Weights of a small transformer language model: untied embeddings.
Each number is 128 + 24 x the weight over the matrix's rms, rounded and kept within 0 to 255. Layers, rows and columns count from 0.

# layer 4 attention query, 256x224, rms 0.0942, rows 57-63,120-127,184-191,248-255, columns 0-55
[[185  81 109 149 127 105 116 103 121 154 138 174 133 137 141  97 140 126 144  89 155 122 158 150 149 119 107 143 128 163 118 148 154 159 114 119 126 112 126 122 139 109 104 173 103 180  95 134 153 140 127 133  75 150 119 118]
 [126 125 116  95  97 125  95  91 110 102 144 128 131 138 127 170 127 165 109 137 194 161 138 100 118 124 152 142 122 117 128 120 160 160 151 130 137 123  86 155  67  90 132 130  98 111 141 135 162 123 132 156 127 137  70 165]
 [116 111  90 108 112 116 154 143 129 130 127 168 158 150 146 162 129 133 129 123 159 116 130 175 119 160 159 134 105 133 132 128 105 125  93 121 171 156 141 145 170 140 115 146 110 123 138 114 126 118 122 114 117 116 100 136]
 [135 124 115 132 142 140 119 145 135 109 116 128 145 142 115 125 123 100 122  90 101 140 125 139 130 119 121 107 147 134 133 104 122 113 108 130 103 139 126 124 140 101 133 146 125  99  97 109 123 116 109 132 112 111 159 164]
 [131 105 127  96 119 152 146 142 103 149 130 132 134 166 101 135 108 141 151 152 140 103 109 132 112 119 112 100 125 139 145 121 133 145  87 131 118 174 147  87 130 141 129 118 129 115 127 135 175 159 115 113 125 113 191 120]
 [118 160 126 112 106 123 127 136 144  94  81 116 169  60 115 131 137 101 121 165 153 114 110 155 127 146 151 124 142 122 121 155 108 128 100  99 163 154 127 126  88 127 148 111  72  97 107 100 112 110  92 114 148 141 132 140]
 [143 140 142 133 116 162 141 172 153 138 105 148  96 145 110 123 110 185 136 134  89 136  88 111 119 111 116 111 161 112 137  61 141 118 112 161 155 149 133  97  80 139 138 127 159 134  81 107 155 177 174 138 152 115 211 136]
 [134 123 134  99 124 147 124 142 152 115 131 140 149 123 113 136 136 122 114 141 143 118 122 128 139 156 149 142 132 116 130 147 145 110 116 135 148  94 102  57 138 140 136 171 121 155 112 130 120 107 142  91 121 139 167 139]
 [155 137 104 157 139 136 123 110 113 121 164 136 153 150 132 125 108 172 102 126 107 141 132 167 116 111 166 111 127 132 116 125  81 120 137 142 128 166  84 132 130 138 113 133 129 124 130 101 125 124 113 142 104 127 120 120]
 [143 138 128 111 132 133 149 131 182 110  85 104 119 168 101 134 123 133 129 136 108 132 149 130 142 179 147 137 134 129 104 103 105 158 149 144 171 165 135 139 142 162 132 121 110 132 158  88 138 110 109 130 133 121 132 123]
 [144 106 147 137 108 151 163 145 145 152 125  97 110 128 100 149 147 138 112  80 113 151 174 140 138 101 114 137  91 153 113 135 153 105 105 120 174 145  52 141 140 131 120 176 133 140 140 147 182  72 121  97 165 112 115 180]
 [123 144 135 109 140 148 145 111 140 100 139 133 137 148 111  85 138 125  71 126 130 125 136 103  96 123 139 177 152 100 145 119 152 122 101 156 101 148  77  98 119 123 168 131 125 102 140 127 111 117 135 103 139 132 131 154]
 [175 166 133 144 165 136 121 176 143 133 142 107 123 134 142 118 135 129 179 163 135 166 105 119 100  97 129 160  93 157 143  84 130 113 137 118 130 102 101 159 128 162 114 132 131 120 135  97 106 131 101 106 139 150 131 117]
 [135 156 130 151 133 141 111 170 142 153  87 109 131  92 126 126 132 156  97 122 119 119  94 132 101 157 119 115 118 118 131 156 123 136  89 148 108 130 120 132 143 128 136 154 105 141  70 112 132 159 112 133  48 135 151 115]
 [110 103  88 161 123 125  98 111 169 135 133 104 142 137 158 140  87  95 107 115 109 139 138 186 155 126 170 136 167 105 105 116 105 121 151 170  87 101  95 126 117 151 117 142 141 125 105 165 137 126 153 128 138 102 143 146]
 [165 115  93 113 132 112 124  97 140  95 115 117 117  94 121 115 137 145 148 104 111 102 130 122  83 129 117 118 122 127  89 142 128 107 108  96 147  92 131 123 113 178 113 119 103 102  95 163 125 104 136 135 148 146 125 148]
 [128 162  85 159 117 138 119 114 124 129 123 159 127  91 164 150 104 107 126 111 128 130 141 186 109 101 104 114 136 142  94 130 115  85 124 122 136 117 136  93 133 162 127 146 128 143  89 126 149  99 132 157 148 130 127 120]
 [138  79 125  97 109 106 148 138 152 135  95 125 111 152 131  96  68 109 152 140 135 103 125 121 109 151 103 133 116 132 151 152 108 126 127 127 130 117 150 137 164 101 124 114 138 130 149 132 134 126 132  90 115 145 177  96]
 [129 143 111 147 123  70 114 105 136 116 138 110 116 136 133 177 122 135 150  91 108 192  87 116 151 127 140 122 103 132  82 103 115 130 105 149 163 115  74 133  99 119 119 146 107 155 168 120 174 156 110 118 143 110 155 139]
 [120 119 145 127 141  93 121 114 138 131 191 136 153 133 122 133 128 128 102 141  56 115 129 121 147 136 143 182 151 134  91 143 108  85 162 150 129 110 109 105 101 109 171 134 103 133 140 114 104 124 132 107 134 119 139 128]
 [107 102  94 105 183 137 121 166 113  85  87 134 114 149 102  94  92 108 147 110 111 117 112 123  81  95  97 156 131 131 117 121 127 120 128 141 159 155 123 164 125  92 130 101 153  95 114 101  62 132 133 121 151 157 159 130]
 [166 147 127 101  75 134 128  92 116 105 154 108 121 133 105 103 110 140 141 109 143 149 133 154 131 124 131 118 144 162 126 128 107 107 125 137 117 147 155 101 123 138 115  94 122 144 129 113 115 121 126 158 110 120  90 136]
 [130 143 129 138 164 121 127 122 109  74 128 147 170 131  90 133 130 158 132 141 107  86 153 160 151 105 148  91 143 140 170 129  84 136 140 133  84 121 187  64 135 129 132 156 135 133 116 117 139 119 131  90 201 151 185 111]
 [100 111 122 142 187 105 135 123 154 101 118 102 120 140 128  93 146 194 146 188 144 118  70  84 121  92 113  75 115 151 108  98 161 133 105 169 160  99  96 152  74 123 116 123 122 158 139  93 154  91 117 128 161 100 158 137]
 [125 105  75 172  88 136 105 116 135 104  94  95 147 162 154 104 138 108 151 157 127 124 141 130 126  76  91 120 125 161 108 113 123 101 100 114 157 125 130 153 165 103 103 195 112 114  91 174 120  88 161 150 122 122 160 136]
 [178 104 154 139 141 134 148 117 154 103  73 125 126 153 132 160  98 142 126 157 147 139 106 114 128 173 126 113 118  91  93 118 149 107 108 133 210 124  93 162 138 115 140  88 130 154 150 137 164 143 163  83 147 133 113 116]
 [149 183 122 119 133 126 157  93 121 129 172 153 132 162 125 131 125 152 132 115 111 178 163 137 164 135 158 134 120 153 167  89  78 136 120 177 142 162 136 126 161  78 126 147 121 168 136 139 140 109 156 125 147  98 112 100]
 [ 98 139 108 140 109 148 128 131 119 119 164 162 118 115 126 105 102  83 127 136  76 147 104  99 141 118 157 110 129 161 154 115 136 118 102 137 123 129 124 167 148  91 154 114 129 134 114 115 114  99 115 129 136 137 134 122]
 [165 122 138 110 188  91  96 133 133 144 112 105 123 134  95 120 107  90 156 158 112 119  83 138 130 119 144 145 131 146 167 137 131 133 160 145 147 145 140 106 151 150 128 125 140 155 142 113 101 105 106 107 118 117 119 145]
 [131 147 126 184  98  86 125 166 113 189 150 132 107  96 136 118 165 145 138  95 125 182  56 152 125 103 146 120 139 148 189 124 100 150 163 158  85 142 113 113 111 118 133 130 154 146 109 102 171 167 144 141 121  83 129 104]
 [118 164 170  81 138 167 146 108 116 120  89 103 167 107 120  65 132 137 120 176  78  68 150 126 110 111 143 121 145 113 136 149 104 118 125 112 101 119 127 108 113 149 161  95 170 140 119  96 133 131 176 109 149 133 195 144]]
# layer 4 attention key, 64x224, rms 0.0967, rows 56-63, columns 0-55
[[148 136 150 120 148 155 133 124 143 128 119 154 129 117  79 128 116 111 144  74 135 135 119 132 112 134 107 113 107 157 157 147 129 135  92 122 122 128 100 139 107 135 109 127  85 123  99 124  88 146 151 136 151 118  95 133]
 [ 83  88 157 137 132 111 139 166 193 135 154 127  82 111 117 139 128  83 131 109 122 105 110 124  75 121 118 150 174 166 102 175 113 139 119 147 104  94 127 136 102 104 124 125 125 103 115 125 139 133 171 126  94 128 125 131]
 [140 137 132 126 134 165 129 123 147 136 103 157  59 144 118 129 132  99 118 107 115 142 115 113 151 100 125 183 129 133 147 116 158  93 108  97 158 150  87 141 180 126 119 127  85 102 157 122 121 162 126 102 115 114 152 126]
 [123 107 153 162 111 211 153 120  87 129 123 147 149  93 122 156 101 112  96 112 156 128 100 165 131 140 112 160 130  63  77 139 189 104 182 125 159 134 133 154 163 139 125  97 170 128 164 135 108 119 123 105 115 113  66 111]
 [150 136 132 125 118 139  94 126 109 145 115 104  78 153  74 108 119 116 173 133 135 136 138 127  99 110  69 110  95 100 105 104 111 133 121 130 108 171 143 154 132  60  86 139 140 125 129 133 158 144 150 163 128 123 132 158]
 [172 125 156 135  90 110 158 128 163 105  74 148 133 131 127 161 144 164  85 153 108 101 137 103 153 162 102 107 142 135 128 133 144 102 112 117 145 127 127 150 148 138 144 126 152 110 124 131 142 124 110 159 137 123 129 137]
 [119 167 130 159 126 139 150 164  97 109 117 115 142 147 152 131 138 165 178 134 120 143  62 141 138 105  91  73  92 113 110 153 141 166 123 127 182 124 111 108 122  91 160 134  94 129 128 144 145 144 130 111 159 148 111 153]
 [136 137 158 119  79 128 159 184 152  80 105 193 107 141 118  98 106 133 108 126  67 124  89 131 141 105 133 118 174 110 159  75  92 153 142 127 117 155 125 105 101  70 117 129 143 108 118 113  75 119 172 173 144 161 162 135]]
# layer 4 attention value, 64x224, rms 0.0664, rows 0-16, columns 0-55
[[165  99 126 132 107 140 125 149 146 154 139 105 172 130 131 107 129 103 129 115 179 106 131 174 105 152 143 177 125 136  98 139 157 126 135  74 128  92 160 118 175 213 124 127 103 132 129 111 172 144 138 126 155 128 106 122]
 [132 112 123 115 146 148 127 122 165 163 108 139 125 135 127 182 114  79 110 150 127 161 122 151 122 137 129 158 131 117 120 156 101 156 114 132 105 124 154 120 109 164 134 121 132 112 119 152 138 105 114 162 145 141 118 141]
 [125 163 134 126 131 198 148 105 113 117 162 149 135 109 143 148 140 103 116 106 125 145 124 106  92 190  98 122 125 145 131 124 135 120 122 120 154 130 150 165 110 113 139 147 169 175 130 154 101 163 110 164 138 122 101 114]
 [142 180 127 178 144 132 120 126 130 118 128 119 163 139 104 107 125 131 109 135 225 114 104 144 167 146 129 155 119 142  80 145 123 124 133 166 159 124 124 158 103 143 116 119 132 139 132 103 127 128 111 141 136 143 119  84]
 [150 149 133 104 126 126 163 151 131 162 120  96 132 156  84 128 131 121 137 122 143 153 116 124 127  97 147 171 130 119 151 137 144 157 112 177 137 101 144 136  73 103 139 108 105 101 124  76  95  91 120 131 133  80 160 142]
 [142 146 127 118  85 150 182 115 105 135 100 137 157 114  93 161 126 124 148 146 172 138 180 130 104 109 164  72 142 122 171 103 176 161 132 169 129 137 117 129 146 145 122 206  97  87 138  98 127 142 120 113  81 117 115 111]
 [137 130 122 125 101 108 150 129 126 151 108 181 151 119 144 165 108 153 128 170  93 100 139 119 125 101 132 123 125 127  97 130 117 163 144 123 105 172 136 131 128 100 123 106 120 107 129 105 127 177 131 154  84 111 150  93]
 [178 108 120 138 120 150 132 123 114 160 101  83 104 139 170 123 118  90 121 112 153 137 141 125 169 134 115 110 104 136 109 133 106 139 130 127  98 115 127 152 120  71 129 173 141 128 131 136 118 131 145 107  90 124  70 125]
 [114  83 154 146 150 173 127 134 121 114 150 100 141 123  61 128 134 135 170 154 148 137 101 119 131  82 153  97 117 128 156 114 120 160 136 142  94 158 143  99 154 113 138 173 127 145 150  95 107  78 132 124 100 159 112 148]
 [118 154 145 155 129  94 121 136  91 123  97 117 126 143 121  71 130 129 143 116 129 134  97 134 122 104 124  84 114 106  83 112  83 102  95 151 138 102 141 127 199 139 143 138 101 140 127 119 113 100 175 139 120 152 143 122]
 [128 140 127 146 136 127 127 163 140 151 106 185 114  92 128 135 170  67 135 173 109 117 116 133  92 149 126 146 114 134 107 145  96 114 140  72 148 147 149 162 120 122 138 150 140 160 124 103 131 124 120 161  93 144 144 173]
 [187 193 133 123 123 128 122  99 144 160 105 128 112 145 106 115 179 146 117 104 117 109 122 136 132 114 118 141 118 109 110 129 126 133 118 132 164 120 103 152 142 138 123 124 109 110 147 166 105 105 129 140 144 134 143 107]
 [167 123  88 143 136  94 135  93 102 128 156 139 124 108 118 102 143 117 149 136  90 119  67  95  95 143 106 145 124 148 106 136 137 116 148 129 130 127 123 171 122 142 140 139 102 135 121 118  98 167 136 145 155 135  96 173]
 [161 110 151 109 110 147 157 138 108 164 104  82 123 146 174 193  90 171 145 123 105 125 116 102 113 177  88 166 128 120 118  87 158  95 143 176 154 121 116 155 144 157 132 172 141 142 125 100 157 151 120 142  79 119 130 104]
 [151 131 172 116 166 153 146 123 113 147  99 135 141 124 188 142 126 135 118 141 110 115 174 127 160 114 101 145 127 123 110 131  98  93 141 151 124 112 151 115 158 187 125 145  87 151 121 137 162 104 128 134 137 138 164 125]
 [127  78 114 115 134 158 127 111 118  93 170 118 137 149 124 112 124 150 122 139 140 145 140 187 137 164 131 116 135  76 142 119 113 145 128 125 153 120 152 142 116 114 111 133 130 101 138 142 122 163  70 129 134 151  54 102]
 [122 193 140 121 158 109 103 122 146 136 170 181 109 140  73 153 146 183 140 133  92 112  92 112  95 157  90  97 121 113 121  77 164 136 127 165 144 132 128 102 173  96 146 132 126 124 148 126 124 146  95 137 141  99 107 130]]
# layer 4 attention output (transposed), 256x224, rms 0.0734, rows 0-15,64-79,128-143,192-207, columns 0-55
[[114  94 172  78  91 108 115 115 151 103 128 126 102 143 121 128 108 158 145 144  94 117 133 103 108 123 121 131 135  87 146 128 127 139 162 178 118 121 129 132 108 113 203 101 145 122 130 118 110 142 161 123 131 122 147 126]
 [ 88 126 150 134 137 120 112 112 128  81  75 126 186 127 124 107 112 155 137 131 161 107 161 171 106 136 139 133 116 104 135 114 154 132 138 138 141 145 124 109 124  81  33  77 152 124 126  93 145 157 121 109 106 115 167 127]
 [114 126  90 178 155 134  84 135 131  70  86  97 128 116 124 119 137 121 192 127 139 135 105 167 174  88 109 157 119 104 160  68 148 138 219 140  74 113  93 133 111  99 194 108 115  85  88 138 134 137  87 119 133 123  78 138]
 [118 112 132  97 120 146 137 136 131 158 149 124  73 122 173 181 142 106 128 113  93 139 154 107 115 107  96 128 146 141 136 130 155 139  69  85 152 115 101 123 152 107 151 136 130 121 145 114 156 143 122 163 101 128 126 143]
 [128  98 125 140 113 125 110 129 120 123 154 124 153  67 122 152 154  90 106 122 136 123  98 126 137 115 148 132  67 113 144 115 110  84 103  99 140 160 130 186 114 133 114 124 138 123 123 123 132  89 130 135 115 171  99 136]
 [ 95 119 101 128 138 129 131 140 135 152 150 119 101 169 116 110 128 144 153 126 104 148 130 119 145 130 112 137 168 127 107 137  98 116 171 122 109 120 118 131 110 146 140 106 138 134 119 107 160 127 136 131 132 173  78 153]
 [119  93 121 149 109 146 119  73 166 167 127 127 135 155 113  93 161 109 101  97 111 115 157 149 101 141 184 154 110 100 140  74 130  93 114 160 150 106 102 153  92 111 122 153 108 115 144 143 129 141 131  88 156 131 104 139]
 [ 97 127 143  62 153 128 119 109  65 159 140 130 115 154 134 163 115 126 105 120 136 111 114 113 111  95 125 121 165 105 131 133 121 166  97 147 165 137 125 105 128 129  89  92 144 128 157 119 149 144 117 176 115 132 152  87]
 [146  97 145 106 110 149 180 122 140 165 143 110 132 102 192 148 133 151  89 144 137 157  99 128 132 133 107 126 165 136 149 158 171 126  50 113 137 118 134 142 107 131  40 114 163 122 119 103 138 133 126 165 106 137 148 107]
 [192 118 141 128 108 115 136 106 136 117 141 131 101 144 135 137 122 117  76 134 101 138 158 138 117 129 154 140 188 122 147 134 130 138 163 141 142 115 128 127 114 125 119 151 119 124 146 122 123 145 148 140 158 125 132 171]
 [119 120 154 158 150 111 114 162 140  62 153 107 122  88 188 133 100 133 162 159 137 128 139 128 148 139 106 103 126 111 134  91 181 146 111 110 110 148 105 111 165 140  81 122 107 127 133 167 104 109 100 101 165  86 161 115]
 [ 95 111 161 128 125 131 162 161 144 146 120 130 110 126 147 108  75  84 136 162 106 151 158 105 130 110 123 137  94 177 129 170 111 126  68 107 153 142 160 107 152 146  85 164 187 126 114 151 155 125 130  98  95 144 155 140]
 [ 97 122 139  82 114 119 118 145 138 117 143 109 143 161 138 131  80 151  95 138 147 132 129 120 144 124 131  94 164  94 157 136 150 195 119 131 107 108 148  68 167 128  90 111 107 124 130 107 155 129 138 104  90 121 163 115]
 [120 126 159 120 116 105 133 139  99 140 147 111 112 107 144 115 122 108 115 136 125 136 148 122 145 140 142 130 111 123 180 154 155 146  91 117 125 135 170 115 114 114  75  84 165 134 155 123 107 137 165 114 148 102 130 128]
 [153 140 116 132  86 137 123 117 152 120 103 147 147 136 106 160 140 135 120 121 148  96 127 131  83 140 133 140 151  86 129 112 138 141 129 154 129 134 114 153 131 111 159 105 144 114 154 110 103 159 160 110 163 115 125 138]
 [130 149 148 136 134 133 116 157 144 129 143 116 102 104 136 123 120 117 142 149 129 145 146  98 150 141 101 114 126 178 118 174 135 100  70 112 113 113 121 108 159 162 116 162 152 160 133 142 113 100 196 123 132 128 178 164]
 [110 149  93 114 186 135  87 102 129 136 174 142 110 131 110 108 160 119 123  89 111 147  83 126 117 144 129 156 131  58  61 152 112  94 143 142 144 144 148 138  95 104 183 127  91 135 149 118  86 135 128 145 155 159  29  83]
 [118 144 146  65 163  93 137 119 159 133 150 142 102 137  96 128 136 123  94 139 112 138 105 127 141 145 134 108 150 124  95 155 131 123 109 158 174 110 147 120 130 106  93 120 111 151 126 131 107 137 110 155 126 133  56 110]
 [132  94 116  84 116  83 151 109  95 122 150 117 110 137 143 133 109 156 152 134 103 162 139 108 136 152 135 154 163 127 123 105 143 156 148 112 108 123 113 138 186  94 160 127 121 137 152 142  98 132 147 171  98 173 130 157]
 [ 75 149 115 131 156 138 144 125 133 120 157 175 111  95  94  99 117 118 114 108 145 120 138 151 137 181 154 122 119 130 127 130 122 112 102 184 145 135 170 137 112 134 171 157 108 105 124  75 123 150 154 110 110 128 147 103]
 [169  81 159 108 124 147 144 139 128 142  91 100 182 104 116 130  89 122 105 165 134 154 125 129 121 128 122 105 107 187 171 116 126 125 143 154 125 123  62  83 160 147 103 133 161 124 110 172 156 173 120 110  99 140 173 168]
 [104 153  97 131 157 115 138  66 137 117 204 155 111  71 107 104 166 116 145 128  80  97 165  82 108 116 124  99 117  97 123 134 145 119 179 207 133 124 152 185 119 176 102 148 163  87 153 148 114 134 142 134 114 145 150 163]
 [144 112 119 149 137 114 136 128 129 127 106 150 120 128 134 125 141 119 136 162 131 104 167 123 110 146 105 107  93 140 188 132 140 164 130 146 122 118 123 133 142 130 182 102 164 101 124 136 152 121 134  65 134 105 202 162]
 [ 77 151 122 128 157 107 112 179 145 124 157 175 142  81 106 110 103  95 112 109 125 115 115 162 140 162 116 146 113 149 112 156 111 114  78 138 123 131 153 160 128 133 143 126  67 140 157 137  85 144 116 148 148 136 120  82]
 [108 169  76 114 143 117 135 158  87 138 166 137 125 124 158  83 138 123 169 107 100 101 162 111 145 124 126 153 119 120 118 142 130 160 121 118 156 117 169 137 158 139 109  60  68 151 150  87 104 129 146 140 152 119 136 141]
 [117 103 122 168 112 149 101 189 138 177 109 145 147 119 184 132 108 115 146 107 123 134 129 134 123 127 100 107 132  97 107 154 122 119 128 156 125 135 114 136  90  98 110 111 146 113  82 101 122 127  95 158 131 120 106 114]
 [169 126 143 120 106 141 129 172 118  99  85 143 118 148 151 140  99 163 147 130 178 131 168 168 137  92 129 142 151 141 157 128 151 171 154  85 108 122 140  73 118 112 136  97 114 140 132  83 167 106 131 127 118  87 135 146]
 [107 118 143 128 131 147 104  90 171 100 180 126 160  97 107 152 116 126 132 152 144 120 138 108 110 116 171  74 103 146 129 130 139 104 121 132 100 120 145 125 126 105  69 174 159 115  99 187 142  95 131 142 138 123 159 134]
 [117 150 158  99 122 101 151 142 138 118  74 156 116 140 108  91 146 134 120 122 147 134 123 141 134 114 142 134 119 120 136 154 103 108 147 108 145  98 182 120  90 146 199 124  83 142 155  96 123 149  97 135 121 115 109 104]
 [122 144 160  92 130 137 135 160 134 139 173 128 122  94  95 101 118 111 144 135 112 110 147 143 179 131 168 112  94 134 143 134 100 130 140 112 115 119 145 144 159 143  91 130 105 119 126 178 131 113 144 174  89 150 143  74]
 [185  76 115 171 132 166 114 165 166 136 146 133 133 134 155 134 121 117 161 103 157  88 159 151  87 155 108 105 108 120 116 103  99 150 141 120 125 157 101 138 104 135 145 140 111 156 155 133 149 142 149 137  99 114 112 128]
 [144 146 141  80 121 102 163 106 126 164 158 129 149 130 112 143 143 131 148 162 113 139 166 140 105 141 160 129 119 137 148 133 157 126 117 120 122 150 163 145 102 140  33 118 147 143 116 134 154 100  92 182 174 134 106 128]
 [141 117 125 104 117 135 131 146 143 134 148 118 109 113 133 115 103  94 126 113 136 121 134 140 147 117 137 148 133  97 151 145 136 133 130 111 121  99 165 117 139 125 186 134 129 134  95 129  95 124 117 134 153 169 129 100]
 [157 101  87 128 116 107 114 158 141 124 129 110 120 100 144 102 149 122 108 133 117 102 108  94 105 134 158 121 120 200 138 154 135 149  60 147  90  94 118 152 149 161  64 169 113 112 143 182  97 123  76 106 132 104 111 139]
 [131 118 131 112 104 100 148 136 114 137 161 152  76 142 159 137 115 144 123 131 137 120 156  91 116 125 160  99 123 145 109 124 171 152 127 152 134 121 148 116 132 123 175 126 127 123 112 133 142 120 154  95 111 117 137 152]
 [121 141 138 133 146 107 161 147 103  91 117 142 128 111 100  79 129 125 167 147 125  92 114 164 103 158 135 153 147 151 141 116 122 117 145 159 137 131 105 149 127 113  93 155 108  92 155 141 121 108 139 133 140  93 156 126]
 [100  99 147 145 145 135  83 135 109 146 158 141 126 150 139 137 129 180 117 118  97 166 125 120  79 165 135 118 156 142 111  83 119 109 138 140 128 138  70  92 138 107 144  96 108 165 136 122 146 143 131  79 155 159 141 156]
 [175 111  70 187 106 120 135  90 117  64 139 127 136  86 144 113 137 106 137 127 151 121 160 151 154 123 139 111 173  91 126 123 153 134 111 124  98 126 154 141 142 151 106 175  90  77 122 107 130 104 117 146 149 126 104 143]
 [209  97 118 163  86 116 106 105 125  94 127 141 119 140 119 127 144  81 153 134 170 120 143 158 118 159 147 135 113 134 118 137 127 105 191 145 100 151 136 127 162 131 145 185 132  86 169 167 109  93 130 130 129 102 176 158]
 [119  99 114 160 100 119 131 130 143 115 131 139 126  80 130 109 136 115 132 136 101 134 139 144 117 108 101 161 105 148 153 154 107 106 126 116 138 144 131 107 126 116 114 160  87 129 121 124 115 110 111 125 158 145 138 138]
 [119  92  62 120 108 119 119  99 134 112 101 140 162  92 152 116 132 138 130 163 116  89  95 107 140 124 114  96 105 166 119 153 113 119 166 153 136 129 118 126 117 130  82 111 105 109 123 127  99 152 115 123 145 122 113 139]
 [110 157 169 111 174 139 102 131 106 140 143  97 148 136  96 117 113 125 149 124 172 133 120 145 150 116  90 138  98 109 113 128 147 123 155 117 126 127 103 117  84 142 139 117 173 134  98 105 155  91 124 123 147 136  32 108]
 [ 88 164 153  63 127 147 138 129 122 140 103 142 122 148  94 150 111 152 141 101 131 154  99 122  95 120  87 162 173 146 101 149 122 145 126 110 117 156 152 102 116 134 141  91 130 149 131 115 167 126 145 118 121 145 123 100]
 [140 148 167 111 149 128 113 167 121 107 139  87 131  97  79 160 114  96 130  99 173 183 142 119 103 151 127 110 156 133 127  75 153 137  82 132 122 134 133 155  97 127  82 145 119 141 138 127 132  97 132 124 121 147 117 132]
 [123 125 149  50 109 133 140 134 141 129 105 156 145 156 124 123 113 147 137 143 131 135 119 131 129  98 122 163 112 136 187 161 125 163  80  80 152 113 129 116 111 147 132 119 135 135  94 138 146 131 119 116  88 127 151 106]
 [143 124 145 102 114 135 128 138 138 148 125 141 125 110  92 118 147  96 126 151 137 127 135 101 146 132 122 146 149 144 175 143 139 124 124 134 112  74 128 114 115 146  80 124  89 123 112 160  90 129 101 116 108  82 110 171]
 [167 141 141 143 150 142 128 178 162  97 123 105 105 140 129 129  81 128 190  98 157 151  87  84 128 144 102 140 156 155 145 118 133 148 163 148 111 133 144  71 111 134 144 140 129 194 133 149 136 129 114 117 131 150  91 133]
 [128 149 152  62 112 114 159 151 148 155  85 149 147 127 155 128 127 134 142 141 135 118 123 157 106 103 153 113 156  96 140 160 121 111 136 103 144 130 129 105 110 105 108  70 124 148 141 119  89 127 126 169 126 141 147  96]
 [100 116 107 102 154 126 101 102 128  83  90 109 100 171 133 106  93 162 101 117 103 123 150 152 130 120 114 132 146 126 116  69 199  83 115 112 117 109 101 117 121 112 127 114 156 177 139 101 138 146 153  89  93 149 193 137]
 [138 156 112 124 172 124 110 162 106  99 135 136 154 128  95 111 125 149 147 127 149 134 108 135 132 118  87 153 130  91 112 117 148 108 134 143 180 130  77 159  98 114  49 132 147 172 114 115 131 151 132  96  85 110 152 140]
 [141 139 152 174 130 154  96 156 103 144 108 132 137 114 120  91 100 184 165 127 146 157 104 133 142 136 116 122 106  82  98  64 132 111 157 124 152 118 107  98 136 135 173 166 124 112 110 122 112 103  97 124 180 130 154 139]
 [179 110 123 122 117 102 189 128 136 115  94 139  77 157 170  78 115 120 183 100 114 102 151 115 122 131 109 102 126 153 175  91  77 142 157 130  87 120 138 104 155 117  98 110 117 102  84 174 126 132  91 136 172 101 119 158]
 [ 57 123 120 119 109  94 117  96 117 115 191 117 105 108 120 150 144 115 111 110  92  98 120 131  96 129 117 105 120  83 113 164 111 141 139 130 129 140 118 190 134 124 159 123 158 127 127 127 106 126 135  74  97 125 128 108]
 [125 132 164 124 106  66 136 160 133 153 133 102 147 121 197 167 102 129 115 105 138 147 101 192 121 105 146 160 105 113 143 124  96 129 100  55 160 158 118 179 133 118 161 117 125 142 130 114 141 117 143 154 117 127 118  90]
 [144 104 138 134 112 161 148 121 103 172 136 159 111 154 102 140 139  92 150 111 150 138 121 146 125 112 168 131 107 122 138 132 129 130 152 132 169 141 138 147  88 146 138 139 133 123 128 174 142  90  82 136 189 128  58 135]
 [111 118 149 125 111 102 138  96 128 109 146 116 132 107 136 159 124 123  78 133 127  79 118 139  96 131 114 108 149 126 127 157 172 104 123 120 152 118 103 141 153 145 103  95 120 145 119 161 141 152 152 138 104 148 141 154]
 [131 144 140 143 157  97 145 131 130 103 144 127 100 135 156 175 139 151  99 125 123 144 157 175 115 125  90 112 152 104 141 135  97 142 114 115 112 143 107 151 119 107  18 120 126 142 115 137 156 171 138 129 152 147 102 142]
 [142  87 162 135 115 126 117 150 124 130 106 116 143 124 135 113 153  91 110 136 127 174 122 145 166 119 135 156 146 153 147 159 138 145 147 135 115 150 134 125 110 112 197 161 130  93 144 149 165 106 131 154 124 144 143 113]
 [102 161 133  79 137 140 166  92 116 114 143 145 150 112 129 127 126 175 144 130 144 143 110  90 146 174 120 118  89  90 119  93  97 137 109 168 106 117 121  88 122 154 136 139 139  86 127 118  79 148 134  99 150 144  95  96]
 [ 73 114 114 138 129  66 134 176 103 118 126 113 145 106 132 140 126 146 137 158 124 133  96 123 125 108 140 125 110 158 199 136 102 151 142  98  77 161 116 140 107 136 116 129 152 113 161 125 136 155 122 128 105 104 145 133]
 [ 92 101 107  55 127 125 107 134 115 102 128  93 151 100 136 147 141 151 119 128 139 104  68 153 123 183 155 123 137 130 137  87 138 111 117 125 155 127 138 164 140 130 179 145 121 124 134 131 161 101 140 110  53 117 143 117]
 [100 122 124 128 118  94 134  92 121 143 111 123 149 124 127 118 123 116 108 128 123 126 135 157 126 130 135 128 150 137 128 158 110 135 158 108  99 137 131 126 135  93 109 104 121 133 122 147 100 104 182 132 126 113 155 167]
 [111 194 107  71 148 107 145 121 122 116 114 111 150 170 127 145 152 111 129 172  99 156 117 109 166 132 113 118 137 120  88 152 121 153 154 122 106 127 123 124 144 140 175 118 152 154 192 105  91 116 160  99 126 103 151 125]
 [107 129 104 136 121 107 154 111 150 120 125 144 108 128 126 109 107 125 136  91 111  93 159  98 151 132 111  97 172 166 157 135  99 139  83 139  92 163 117 117 118 116  20 150 109 141 116 120  98 163 151 128 158 157 165 131]]